Each number is 500 + 50 x the weight over its row's rms, rounded and kept within 0 to 999. Layers, rows and columns count from 0. Numbers have three digits each. The size before them is the row's rms in percent of the matrix's.

# gate: layer 7 MLP gate, 320x192, rms 0.225, rows 129-248, columns 0-31
# up: layer 7 MLP up, 320x192, rms 0.243, rows 129-248, columns 0-31
# down: layer 7 MLP down (transposed), 320x192, rms 0.146, rows 129-248, columns 0-31
gate129 103:522492497498594550489493513549493503533526429433504545549479603573489540518500430509523442455671
up129 093:525495570522527552490584439549497436485517457481540568450405511481474491516500498496523444463549
down129 098:455546575480562461565546543490467463651446471487381460516539510501403525489498539578514513509515
gate130 098:492508540425555520490480550490479442517497528529466541545512428453526554470468561398551517488538
up130 094:560527461488591489587519542478517490575483430529417439451526468401560508459450556512485539542505
down130 094:506475488432484491471481618539495531537479496507569552510489450494554472474503487470494606494503
gate131 103:545423511471458486479440558380474477542489496548516565397535470558543524490479577525494526411486
up131 103:442445565452477497461526479465498494438458492513628502510549511489440530549540495502476393495443
down131 107:512414576517476533556498385486571547467464573557546516382486501455485437413548525507520508490514
gate132 101:518453510453496566489482518645469457453363447563483488538428571464401543500490494527535576475505
up132 101:542476498450461517505506505453449460472492561448431484423416564525548587425534552553471515461559
down132 101:523453540549482572486420542480422549442519462574418486418494450418501514525508516512485461563482
gate133 091:526518549478467542461510521655452365537459526502414440598551432542548518532520467466518430498477
up133 091:514490499498412501425428538402382474461543500590440475586382467509479477464459503447515577529500
down133 095:523603470549426551492509576503529500471466581456443447507476524501472544435571448450554382532461
gate134 102:551476490567510519413549499472366476527561481566416454502436475573538570497535478540502481527471
up134 104:561429519552562489468452593516426451481496433504469455519480420518511543518508539502518483520474
down134 102:579448470536534500462586447523463531499491510474438532500562428536412586459504519561535480440520
gate135 098:486492439543424520519459569422439529553494462517461449503572434467507515526466510586503547508565
up135 101:447434495519582469474499477518540535548454528539502445544484523538533547599471464495505508510487
down135 103:545440575491514593450486491479503438496506456543498479489466629499493544520520499494513495608548
gate136 105:460498468479561544538527525471586577488539554533555426583446480494443464528577508508498500598547
up136 104:486510461537552531485519516445433608491525547465426499459496477458530519527556493419497525505609
down136 102:468473476569387457632507470455467559507491528449465449576494472540536488517527431536507473408574
gate137 102:498528553469382527494486482544511458500408472529470506530554515520463488466585472532432541461503
up137 103:495489595562465371462497529481495498518487500466489493517463442559394445626503541510489540533506
down137 098:520531464529542507586501549403562523411508539453497606502419472569565457524489524514550516482433
gate138 107:477434537542606511493501483517477509447429448486584553510521505493480495523455378519494528471479
up138 105:487545449528457448507472562453430502515481498381421519415513473489472519510551518507471579571580
down138 105:484538447473445473445589481502466509594465532499529547564441546456517503498505463529436443477567
gate139 099:525334410566449464463490611522522614495544524461534447479555481515590517440552489503449554536488
up139 106:489457464505514497461474532549529468604489539428414548488587508547507500571472469503512387468440
down139 107:489513531526534525499534557567533419507508445446583513528491493568469475475512486521473532495440
gate140 100:504490413524427468525511593387551457523413455565538519509489575507544480484527391517597491440409
up140 103:486472573448430483415495476445498580592545546517543377457516417522369481436394470489451510492541
down140 103:538535435471470491485437471492637457528505463515482400467453511470514413434531512632485522497445
gate141 099:549494527555519490557485565533414608524513474493460529501411484482527484487550444516571625495546
up141 099:452533527447452483444522480556529453562526523465507421474470514483490484617472544472406462473533
down141 105:506575523501440395550505480564596419508448497592423433482510505498476459459436505524562500515443
gate142 098:502415447555497639511518527561496447545459420504447526561465394536467542575530432577442557410472
up142 100:534418410452570450572404491477430456543364536569519508540551492447487528440454529508448480485508
down142 103:533584503519459525502574495464456541546618421473535483588478443485500435420525466563498584471411
gate143 100:455501501438506459629475540453446480572508469431592555492457387518559528429484512394573444509479
up143 098:418454507442490499452449447498538443501569465522515554476493466413488474505511482458414533586538
down143 097:451526501574448425543470494425506545490457467435491418507512610496565437547455450531477458470487
gate144 096:505524543616554531470460502524557572345471472544559463548589481490558555523493479538418551463505
up144 098:443546557481477538454482544480504490517491521497478523639536502578440449481508531462532297466530
down144 090:475571392492509499434519521438472458535446543525494477472539525423556403408453456567442477455553
gate145 101:523540546463453558471480477472484506482520451499487500480517577520501589417532423466529516503523
up145 103:517556502497459461467622523530439553557497500528548492545495536486530560545567522596542599538444
down145 102:453584584399489540504500483600538500556479363483511423547445454653473547500508479557505514525501
gate146 101:531502469567542547557456576502522482468493409529641510548472484527359536477538495480539463480455
up146 094:441477481469523517366473466514495532606496419500450540468574599476550368478486487471488426448456
down146 095:551549577624469542512555506559555493511550449508524495590475450546452443474472437532512575402600
gate147 097:492508486454598668473477513530479507592528478474492572596532440475514496595531405587389474592464
up147 104:451530541470463486601511459422468520588484492584479549507532536457485526447538465591447522507519
down147 104:512544506437599551425470461538507518439535453446511573381556529581510457496421439509553492436504
gate148 098:419580528550495518557495479531467523465601521536554536489453500539548500504506496505503480515506
up148 094:523546522515550458435440490553560413549534428504476493471515600537463549434521424460455469508469
down148 102:456444510508518498427468503504476434533558497444387461494413515528465487441491454499460426554500
gate149 097:462429502461410464432530526585468541552403450563552457568474579600546532505494489457476561536518
up149 095:575514383523443548505479508430423504512479555581468523482457521537490499492540468613534504491542
down149 093:518561546484442576508554608558513459473540527476540430500495506488389519485465486565541545378547
gate150 104:435447513520510511483434459552505567572533486422507462411480532559499478560491507426408485444549
up150 099:556541444498490518624468621567542519431423443464497438474525556540516590501541498579455488538514
down150 102:484522542561499538521537524392452446431622424487486498454489481524513555494499520472450450513535
gate151 103:469484458421562564552515453539543578494486499494588426556507495518558509466514491449474491538526
up151 102:522514491478478553502565522450470430568462546433482592408544589555609535502426550453396499481399
down151 104:462541496492441524443655499606512488540429473505553477526529538587491559435498505495462412537512
gate152 102:426447478493549487584507546582510548601513445509488470564452479545445590522501522513474519539532
up152 099:498494556432559412581468476438447464541464465537543498511524576520525472488501512507579541397513
down152 097:477431516547508498480483443535522652457474416470434528542440549567514477540527461535541441584535
gate153 106:436468486474448519503530480549460505447570482498428572528543491609600523529450411512544496496349
up153 094:524488421495490411471407420570494536448484478511444430431422553516521478510531490460492464427468
down153 095:514483521416515464452498461440540471421546550428534400592565441386510476473553564501464531435538
gate154 097:369439489406469502466469544529556525448398491523490490428482356532556482533491491450568616518446
up154 091:552423513520531447421566486513476472425475572551560574516429523485488524524456512500576511565529
down154 100:396538450536529556469564492440499556511548492505556528440476479475478532504523474606497485533455
gate155 104:493399471475536459506494451556501474493520520524483487482471460518439559424517452478545470409501
up155 110:497475455446493443501543610446478479491522592488455489596461468448507494520545521456520478493445
down155 107:501512485566396544447508584450547579471543539570549528535517566413507477516563554502527559489566
gate156 103:506461551434475602467553512548577450546469510474493464521415432497489540539644630448484558515479
up156 099:519563506540558561563484471447505628389440518582446590534464395460594538487433483450380573517519
down156 097:559448545423563503559468499450492516604468431523449478480400472535524505600572507519488521570577
gate157 105:437557400531463500448508573557543525531505508479526543412528490371503494548512517589489475533402
up157 106:515488494406437596532467474482584450533456471533501521460557485497481602563548533579497541575460
down157 103:556536474436432571444432501486453404444533435496490494519461585528470488546584606494567510492412
gate158 090:489412561501472545518490473486521533485497520485517473519415477544453558427549426501476515528489
up158 092:527611500487520484501557526565551434558511459496392503476527510394574421419565521490452547399484
down158 092:540428495580395537438553436508522560553519467569541435466536471540489470511495448446502444611507
gate159 099:517508551529495482543533534440406501520512386564412485544465535463467506489483562457471544506511
up159 100:547448473479485527480533562444546535485539554461572489474480459443609557671513504409580438518471
down159 093:473486573609602507513546479488458470553538493453436519422457621446577451478485486447580539542553
gate160 098:526432510474412524492473508461495378495474450548500508479477426438508536539581488470561411581511
up160 108:448504512520402468460436424418533427490528461491514469561514463521428447454557522445589479538528
down160 104:575493532504406528547490480428444455465462530498542458452493496463445402542483493436537500577490
gate161 098:477559568511488519510491584516503429474447443534518550499488528479424564550514517499472559542365
up161 095:556491475575587425534475533582509446566497466497500461440555540484549481500563447357599595466478
down161 101:564470461537489497445464444485484552480461540419467600565521510559602539478479456425567560440508
gate162 095:498506481392484596532576432537576598543484483510535443561461521463473451432466549528414454447532
up162 095:490484500440494558514511420537566522537509432540538537498558584515487609474467439459469458407445
down162 091:495440540499549509401514485537500405528493468478465476537468540474520560440499497481561452500524
gate163 094:515548506433529535540523503431384566461480555479511568526390556596485518418508554513501589448492
up163 100:576399419526438556397486488467538562519539508481433509490486433494530511538555463511507582483551
down163 092:500510456468461568457507466563561520442524489540461474431483539504502478552467495469458543480474
gate164 095:450458594563499536583528494518390489455473549418500572590551504545484532488535430453580541524502
up164 097:509508600556486510568560515613417456592421511538458482586533585519514566375491399561525449455620
down164 102:439538452529478473552562538441537497534487475534449477528582505446563475439419542588387535504545
gate165 099:420507479595407539428442454513573451500485488478476476524543515551568442547501477522566551436427
up165 098:513473572464498459423557352508539515508489521519508497491524461477478491448456545474534521481467
down165 102:437498475547499411457499461527493456497519512431424477487457437547511460518430514530597495541464
gate166 099:453526488609538452498482522494500511499486625520505560582533511578444452431475484478466554519449
up166 093:493483427528548523478507545519438527425684602489542470502490408493450457445500535435476511499538
down166 099:579576478535451542425524474503477402457499483527514481470472539530486494552470378454536510552496
gate167 097:566592443441494535458482494436582573588577472570474464575494496447474484465475423436545585507490
up167 100:518478554536516540430546528568458435478403551502453482454511440549491455572510480560551459420541
down167 104:585542524492536536366386523520495462506484484529398559466502536494443593479533479510395448496524
gate168 100:468486526534517502441411466562535450395416390545565510451506449506606506576516529406551490410466
up168 100:593501498407519499461560445427558479435517483521433485687561508529576600515575514502484671596520
down168 096:394484476652468554454512428436493509452573457542542581486473593491518596469494517502477640524478
gate169 103:532442559578523429509531532491527566480567548494439468451498476477510486478444497556580459434519
up169 101:579455456594482580456460526594468577490459540523498521658453450548552503511403517393536533542504
down169 097:545504511618458478513594527505548491539606521529511546457531598528614413500404420535578426434514
gate170 100:501445455456502541616553538540576619522477416506460414574492560468588574485471487512508573514513
up170 100:459413486526375469462472457531429473583547507434448624477482397539532474487533432575436487561611
down170 101:538487539531487465489565456460481484447479511470509514432509509538466465519473419501444532538527
gate171 093:519528526394544567582586580504399416519563497375513554502518470551554526452551467477541367470488
up171 102:541440514504635414469530505483456504449511532426487461499584545403537577517498538557434510558524
down171 099:493515528580494393442544490446545479509482496537514343505472446521475420465478491476503441498559
gate172 096:560472431520454539517513537464480542526478593472489568462490430559439441383386567447508545477488
up172 098:538500453533477506374501500540517487472656522505424512538492522429482486583473473458493451433435
down172 094:519510519485385534466460461517522502544465429493472499531471387443540464461511555528468463568498
gate173 094:389433482501546579456503434474525538618476445388522492487538514427543552570538504537367445472488
up173 095:440414552520479454539503552490453471566498545466553510551445466590476522428498494540488536503496
down173 095:547558453457522500460455479496506462591563522438517508508534498490520517416445532596554503486504
gate174 091:526542517402541481533506555537490605480490489510531490534444547471514514498445431518519458464479
up174 096:554523422547621509495494483485523503408444483472487479496483436569476469563582544525446392473557
down174 097:624512553513427428482628465479473611456532471567474465485546524453568520447535487514483568509506
gate175 102:444465497425517473531538525512453480422522482636524431508555554485469508526541471394568512535481
up175 097:573504552579554491505461477551560499602578466484476483520494465566517561421434534530512486504466
down175 099:494611475532466548452476504533565526607500428548519487486469479443533569422567511532489472459461
gate176 100:520460509438521491517446503436487515469519499561539478539522648486547487506542469434518505500588
up176 102:552491470396541526516607521526401479527547493528510488501550573519533426537562482452498402441458
down176 098:444488497525442505520549516518404599448488547466527506530461521501450523578542368367425441540470
gate177 098:618479561379528451452477532550531512472508531514471491557510583489425485483462443511466542501596
up177 099:493481465564451429413466469584522554438518492490499458409556447534529484498531466440434511423493
down177 098:570457464436512530457553567497478439504612490448604525501491516525589447502488466374472484484401
gate178 086:431543492512448539628540497543472533439573442497460454516412541522438496494496495495533394499508
up178 097:451613582486466520489451547525463345505473431568533414493479435468477589448515522505572575382554
down178 097:426410498466521613521462553590518492543588561441472513550441608557477525561522466499547384546467
gate179 100:488542594519533530485454548471524473451466536557421568424532493528472590498473568528479441544543
up179 099:468507518517401549535495558498532563458510516324461428564405540536555502427506551551516472574418
down179 103:518535499519459484544514535514533435478433520489463486518490540497552475626441460573489515558460
gate180 102:504540519484533516476493447443537570541511471484493440457564426441569547539493482528407488487551
up180 099:406472604419568527464569482517568497426536547479491449537534455578406402464488476478434492496495
down180 101:518607477517564479532462561490567504460481518547523484533573437502488495536487514476517413581586
gate181 097:486508413564553555502375558602463552466490534605471554500502579487546476479577494443478578475490
up181 098:549540603550554507500541384388504489520533540481501443455508492524460493497504539475523499448491
down181 094:492489471575430513514509520450497515390562478511530460503499454468450538530469426456476528583501
gate182 105:397541588478437528488585520417493421470537484463547512539514477525542509393542445576472525537482
up182 108:528442514485420430559530428504422564476445411539488502505483489537454471519531448538514446484510
down182 104:551484513448485509474541521512353459472503467525522517390566450518523521536455401447503459490504
gate183 097:440504477432521598482459506511458424475496528508443534483548540490491506474471466566374485475497
up183 096:536509495485442518593467447545472443467641433442484536539396506552541497557507434455486498465539
down183 101:516522465489516522547528519484536434494466519452522542433470537476450514616518553393497470499348
gate184 099:463516433461500544586536509579479474459438578446484418408444534578437467468519469507455474539551
up184 096:464489573582468407421440513604546512562569586593535493601485492500450454472446527469469531460481
down184 097:551449523492522564433428474480467509497424463462443524508449429552452527418469505497591460539498
gate185 099:462504470465441516472506532488569511546561461512525486563454470493473456623439473554451446487496
up185 107:561540476600452534519544537491448441464557568425515515520474581523465524452526437521472536467516
down185 103:465509519478459469537465540554456536496505483537540490436446561515508545505463526533479474671535
gate186 098:506510470510497611586459539587492515421405469438486441449467423541420511509565458438481450553542
up186 109:517488551597525598485512557460419498421468548472526505514483445490479483582501522515513481466460
down186 103:554496510541448569571481469511413422469543488433525585492387492545499477510537451439518514499563
gate187 096:532461439504468564580433486455442491524429453586516478550460452505482448440462554483413547500598
up187 097:463515595479507526522459549464498531514545508483589526513459570521509446469454507449415529444472
down187 100:490609482560611486537523503505539521495456475555487460507513476484560522532558473541543533479561
gate188 091:521510496458487463520527447584540436387463602455473554553478582546532429444535517444446498530469
up188 098:600509402498518525507573516621491513458495461469570471458521438523565580598487516548510552494452
down188 095:501515510508509570491457521451531534637497503534479562578515500496537550499496496520480463489526
gate189 102:483368481472450456588447480558488519495447493559461584387466439493527448425561499397410485447471
up189 097:491517518457462600530557493450491473459456396497492462466511440488597564519465447439468525601481
down189 099:499529503389501420446545509464477542530588518481595415583409530483450463625477496544514591478478
gate190 092:480479465482504505539406521430427423535427451512464424601559402456382460528489568487544439471460
up190 104:375410494483478610533433530535515444502554493518467526539459540523500562516532518501591520585502
down190 100:498565468503454431594451500556554488458507383458536498509576511489511496501506406495642469477503
gate191 114:411518458511466535438456537432486514581522427503535515485450584455509521604593508431578454521525
up191 108:518541429445498580506497418550481499409468505509550475506509519442502545589474577475554463538540
down191 111:544428422505493532520564524499524463504518439433583452396501474395479646479470501455550510471560
gate192 102:420586511530413526400534485492539408561613353494517486465437579594530479521543446495517467434530
up192 107:525390521550508499455548435287542480518529500478486467481514397504535502464521391495521465587546
down192 105:373581470402493469507563450557533505527461512492541519439554436554465504556617534444520439432532
gate193 100:496450545444487593515442430482493579488458495423568428323522470513519486559433417477441517454464
up193 103:533520491535533487438502496466534546490545544551506558521578529486574508461474474539474467420540
down193 105:611518483471446499573498468426471481444518514485496509549497534466485454534577486525472529457500
gate194 104:504447500490498479457499421521539522516482546459537487407438558503519479463504591538489490521517
up194 102:533540435556451487483500558490525449541520482435446484537527528524480442519532447479515474538383
down194 105:524464504481411508450523586497470452424426516510449501496469512457507453498548560480453487495573
gate195 098:554579582495457428467447471475458652527484519544483503527572492547592517572493397509492446479517
up195 099:504496477524546519469545591415434460548457453505483557506503502547527486450504444424480534616489
down195 102:520434465502517515449506491514511417560521450503465618478465546578524555529414597421559559532506
gate196 100:440533554471542446396507401416481425497521411541616407525461558539480563478526482491476491566499
up196 099:681489473549534528553508477457439570439452545505476438551540517395524519550516467518565442471468
down196 099:495501541479526444539520482506483568502570437506533491520536463510526588412466468559484418533551
gate197 100:554520442523471495591462488504511495473574446531492603495436457422520432588431524411438500579571
up197 098:505577484391434548511502565479509535414412492472543516533610411498406568448519376468484457548547
down197 101:492516526456459510527506531494465489350552539431452404540534532460487567421492442513528570462529
gate198 107:460425554453441485534495605544517509582464506473547532529461509594409539520418535484474493578422
up198 102:495494523547591529549518593505519614494494519548553552601457560520498527580493514366502443590530
down198 106:455463538386494451524414456542487545523388464409446571478426541426469459550418439511488404551563
gate199 104:495565511409457469530484543523522402572500493471511527482473576496501555491471479450461456584496
up199 098:588524425542529455569462531496418536395461447431575465551526451591398400506563492530556583495492
down199 098:445498509464552595459572500511470395523474529549480581552471574434519500497468536510485476519500
gate200 104:440435480497487463514558551489447425567511520575468545458482561534456541490515509542588421392563
up200 108:513489428555601420532581455488505553537459427516397422459517457566475392467488392505522411484560
down200 107:428523545559509492491432437547520487522588438463490508504484488492525554533535372434515446464568
gate201 099:408513538519568445477486517517599438562530522546481509486522506469548585508490563438485512500552
up201 101:440477483487429545464520436521427565514484556480463538621553463417524572453460547448618548492532
down201 103:505414553436585556482522564486526498523524488499393438434573545562541514454498536478480581480530
gate202 094:496486578416495571497497506483497494602505483517536488455444431540545523449575449479487462501580
up202 093:436482547476432480459406531456384531550543486585429501443464429525438490478513646462500520483460
down202 096:456467432392432424439538532467514399548483524548533451540470548564426456487477416446536498481441
gate203 097:538489519561438483414492454520499568456432380575516485507466505518535491503495515437543479547529
up203 098:501458489468519518555544430519428549400422542534437485439544538465587510462436428593488420456582
down203 099:506473527445641396464473565499548535451514534448463518557402600497578514444492505513469606500665
gate204 094:411408473510559529542492453508461460512514448534531465474488475546552499442499458459590506472463
up204 090:529481495489498517515404490449557441499555447540628497438493446513449538484389550457467427547452
down204 094:587483457555402484527436506508539457509347504469476424415596447511430491569459488542457514589432
gate205 101:420473501474542471319518525532519522490579515520521556442494513480458436577536380489531592530507
up205 099:545413551575545369368464466513526507474446479580479642509524540515476485592518445472543523466483
down205 098:546531473410454514457510515501495545533479509541558407506421595433581536555456520589467537600462
gate206 107:489526512502485483542595391478538512550479419479480423380462493554518403443590501531512542543465
up206 112:491520581392544471594543516462644473491568573539451533439538521476498444454517502431497515532414
down206 107:455506487432527521408423515381509584533500531600492592505496464536477492510465504459458548595536
gate207 098:446484423387577597558482581483489495483511514558533412519400578564429556559550491559409575443519
up207 102:584459573524516536491545417439425554486457539540538446492561466469511522495439530601486513420481
down207 101:558503528460507389438556494430480458596514446399541480446522457465484468490631532521501488472519
gate208 108:492555495409467546465541561462508563475524479608471539429541551534531563468626407480554491634429
up208 108:585468581566451490561533402451513499416524510512491454488470439414505474442481568435592484561557
down208 103:583446499496494568557482482506418511480515522502371473504479412533532541488547554458463515582456
gate209 095:473452497408474558517486510483604495514513462389460494433500487559528556569433487527481458508472
up209 095:421567502580472541551644523587499512607464527434512440428514572522490539466449504502511474516549
down209 098:484502509565548420454537483550492437531437492483509548396419381422504480466457518474464525493487
gate210 108:506465518469461607496488552468541540582563468446499453517515497571579416535562528443502550475473
up210 105:419563515455458475523500491473494485567511386377573533483480458605434554527506500587519515524496
down210 109:559449501438482465470505464563553524451539411562477563478554507453491478431524526512475532486437
gate211 099:523482502503457471493472506627553493499504477559471539396626485533513475521459506565530474560431
up211 093:505531559489492495538539542489605512482565484486467384478469434490565413448547471479426508516445
down211 093:579479526526491435483538398549505522655507525518424571483560521482496443494548420489536560528567
gate212 097:499525507553459488412574561513521419614439413497455470472490466557357532560466469515416483465476
up212 099:537548363548543540521471573577538474514503547498490485489479558473525494425532528501584432485503
down212 100:540496502460529323543473525438500459573453564519448555569531538428449484527579535532459479561506
gate213 104:484536603439513420494517542483524545538427464449496570483478484408507592630408437514512442525492
up213 098:479366384483496552451425389539539581505463534533505460451403424441471508584467566502550530576470
down213 096:535470483531547560420513594471506454490506573573524561542535552414526443533475469464444544437505
gate214 098:494448508526471486564571460602505486442489580382614505498568488500519505432514391515515465543544
up214 095:502532520535577455521452520484484468639524483542511424468485446474407459502566497507455548500496
down214 089:461516479464465490458436498504524439401522499484427505533489482551560473569575556485443372476484
gate215 099:407431508468507438545502474514506584403527572473645531529571494521436444388399493493504488469547
up215 104:538491589578473468424556456480505424537509529531387547445532551483526541551500566523483513434514
down215 103:529501495447503478537485517495515490508474402467521506512530469551493519501403557464481621470567
gate216 098:472465425486549485560532474505466585444560485440470467541538477449514549610452462473438530530440
up216 099:488523459510512498591528537454469398433594506436569357455481632504455649425488477550612510505452
down216 100:620506568480516449515426483452498465563519515568412526533472502479503466604489575446402443416540
gate217 099:471420524471537400474552524575482528578416493458501438465532497464529541537394442415472590533460
up217 096:504573471527503502536494488498546456498503514495513513497467500457488468510516481399355431521528
down217 100:552505487453474540530500510478493520478541473492484400520507515443463501417540545390556601464603
gate218 097:527438537496477520440508544472533552534404516514550523589480463523491445434477546526489488566489
up218 099:450575496508516520485532406498555541534531558448468538489409514472484553467448580471493445476489
down218 092:466474482463447518528392482498423471529463519480547435503499465425424495542513488434491512498549
gate219 100:542489382563548466483501438517482462545469570503444432463489477575465484425482496439518544459490
up219 097:531551451538477445538436433454500481544490458489623464485474594473568404547562452411499439472530
down219 100:586541500584523411501560535458505558546480466509513557454462465532525501519432515493443387551525
gate220 104:485472464475505477435551454409520439514570449514436469495554450426467596418592475541484560448440
up220 106:439437497520537505508390473502505486445428541438435598461468585484506491505600554606411511471527
down220 107:494509566416582564454364580517535585612608491471542538545511469440485498551472461423465474501494
gate221 099:447444423498530533463495531489556546577527491506546532471548565470485571617532436481469376503516
up221 104:471577498485516449446496530442467527556548556523502477524461448515414511494410561505600510485408
down221 106:484440509475474469478497572483451425491432431347509466458412523491485485562506534539524542448479
gate222 106:523524531489539519487433579447543571464441485443515532485454415434608508531553568519468518501526
up222 112:508426535477545489405527424499475540544609578519473404456557559532411550479470544550503397506573
down222 111:533428429457421592597460548532529449486562457519468507511515535523474464494445439540533404437485
gate223 106:418532476490451504495572473548589575504484479491346468543438527520501445527435502447479487426532
up223 106:520454560460549539510555571473517443415503523527522519460508580459352589465483508574531464413596
down223 107:543494611478524508406565462525453478418502480607476535474491555501455453515503466514439596488438
gate224 097:497480493442470491451534483515438471494540511557477506578459533487496596495409407496507447501482
up224 094:384495624398510537447462443559477435512512436505610540487443582503510457517435492497526411555599
down224 095:444461484479470423445481459520406545570463546429465490476502571543478473521456425441453515561465
gate225 098:473398460503483534449426470497520520534439531497544450511473525463469585486544464507533547451487
up225 102:466472456480527571495487539511526532436469566528658485553546492524405535428559463542458420509431
down225 101:530584490502491559554447532515540525470482502542497608513497574466466567557556475592453438523458
gate226 104:471469357602486597549399461470521525525493484443629471467604587570543456457438575543534544503469
up226 104:449484491453475450453579473520503479574524499475482432599489509516472475458491496455487447465363
down226 103:419484534533500399536543546451466602513462477506462520485429505590433511541445539530451458502531
gate227 097:425488590470376526468554567536420516470546512540562461480485544527501547433459470532458493544509
up227 091:519593438629570469504497434525553584475500458507469538451522519424411550547464409476540519542500
down227 093:493538503499465509472517539502523416482448448522431409466424431504390577419564506489490414536561
gate228 101:436495450543622559438516447487487538404458541528469528505549589499493535539480529536495519504510
up228 095:529531429493426473538411568541567580549475507394475508600468611551463545527577472545500510517567
down228 095:517454569445512507614448560524533464474533518407535556559496527543478489496452470560478572442438
gate229 102:513566447497514399463527526537486474456498483497434544563473500565514568494581457535462418584560
up229 107:472466451460541453501483435509524465509515476565527467503450565466511526554422491402524495323395
down229 097:433447546475463515511563538490503557539417554481543508471495491535518595562515487533554513489498
gate230 098:541469611510407458433549503502457468496507460474468463486531466525498493462524459457602515587493
up230 098:545411489420417490408532444442504468437511517546493538474447496532483396503547402488541521477427
down230 100:576433494591450555508402475375506620386446497483560466460479505516465504483520479524457434480423
gate231 105:479457532435532498463507519494472482407445415566506521405556438530556450480513519605462534447480
up231 102:478454549511536555468552511492452561518574533549539545513474402528549537533515457619505480455621
down231 100:430421443480533485465506486449453567451465529505556488519520449491420545476513527574610503580440
gate232 096:424467447570579612453587433508451433533478533542462388585500510519524503549512511512494529427465
up232 098:571471635535529524517538574523471473446515513558446570560522473523478543535523533438498536590489
down232 097:513545458570425537573546532547498449503539555560431406554545454530608572592473466495478445509495
gate233 098:598600542444464485403614511517474511426515437505486525463504518470532539483515459518478522443519
up233 103:527529497514516490523414474491486529520456548484538621481472479523537555521527536450536587499431
down233 103:455463575522513542523606595492595495517404409430453552579468524617605471506497476498529525512427
gate234 102:471486395493475412514494507418410501646517457496576538458532510569542597621508490434411518530594
up234 103:395481361506468443503510517500421481457485470509525505482502460400480522540571519502438478493505
down234 097:492500399534393467576455421575507526540642550520486455497493563475465477555497444484536567509522
gate235 104:450390450434469582496510516581504462432579470497452448485470501477526484468522418530461534502570
up235 103:507501527532493512499584516526490551545490427538521389429556403510556420487527523599528520430527
down235 099:524511434533526552483505471507455519703520511600555502508601489509470495460415472485434433508511
gate236 105:455449559490574406551542558488465477567464471576590438519462496488528446561323504454564465514579
up236 100:509495570536504482501464479550544466505457529475480479495482493507407471610461468456539482480529
down236 099:546554569553487519554544376542585527507523499462449449494533506534512557503490536547466475485443
gate237 096:464464429439482474466541585509519400408494543601404505546469519613515489509473549414436569519525
up237 094:503445513460443490531460463536451510443460523543461472545460516550569472548484465475501495479546
down237 099:458441521490522568484565454580510362487583497496393487566519505504512621474472466531548438499436
gate238 103:530459512542494623405404495617525572465574477481510475550510495432516491506638443552530521457511
up238 105:514510562468465525536488468611602507468520456479528537485589512586472439578504546548527444468517
down238 106:475425529603590487567518581583412501479540466533507495453464585491480506412561424533565511530386
gate239 103:418501530456534544458509551560472552472483533559414450438509560513551397550540549449527529447528
up239 106:554474419506432525612496557467500387504480485519428416546416444497462448465550527545420503555460
down239 103:591415521588572484577457458467500553570485525411463534539464515510507513461547481494497452476510
gate240 076:497541538503574548455433553432467504584501552538552459555567511412461398532517483613501444513432
up240 079:472541487495510461479453531537516471603564520585461493541525456595523393505442513543534503483531
down240 092:506496501518459495502591443449547545468489523525470559392419499460533555507510535436523567567564
gate241 102:476439556511488493457499494402486521381533561494514465537555554487479472498479461514446496520453
up241 109:501487545486481422474559601563508446529541472416568473508489469521561515473475464623549510472507
down241 111:472538501485557605532584570526480475562539603501514404546510548464526456501526486461492558498465
gate242 100:490475555479525538473483577508532498389471497480507516575530486476493559540477535468407456478473
up242 100:571465436593526491431391504577578341528509500570550450433496467476486480484502447552531444494562
down242 098:488517432614527463497487510468552489552480557470506427510475512512561383412496508473506538521533
gate243 092:562453517538541472507514434585535542456442576463551544433442553559543453536554504407497441419559
up243 096:485529547522432457416386570420446434532511537536411507597398473406399430492473483519519439599512
down243 096:491510479506337432424445496497508392523449482476455459436512488467469509518571577474377414555557
gate244 102:517582530498528461506465585513499576548507457516486485541522448433538426455527541574450435571550
up244 100:434535526586494373570488503423486587461524566562457500446566494584520478548440499508353532369465
down244 096:498482551567565487505440472470427469495490497467546455511506444614479535428459536573483358553482
gate245 100:501491391493474513555587469420537567548541455517399470514492543453490540449561421454526546564476
up245 101:448510488571535604464611460488560522498599527410536560514563449514446463532524495537510486493462
down245 099:494399502548555478467548487493437455435567396553474568535485499515479436486492473500450519454596
gate246 104:490504536556499467464466562515468543499511455470453544424425499524607484524517413499601567538482
up246 105:584465525522461501552468426452434517532470471516459467457472447492499500474447622535462495577519
down246 106:527529527560477633524500465487546606624566510469390451439551478543546602572577528436434506561518
gate247 103:486496569443470547488598428481507491495534573488506526547381466461522520558482501500477576507432
up247 100:505527419515512428477585520563527621530460543548524476470491504504504558456470456509425556536463
down247 103:521508489573489483552448528420488532432498532526558378499417490531460491517617451495491590468539
gate248 103:531557460463554490432503516445567522432506678499536503602526436518523635432462500447474456496492
up248 099:485585462499556527488488420482549538520473549468509537542484549463546468554415538437442449524501
down248 095:519521471414475438561522514502480580511473517459459547554566534445560524456508592520474507499440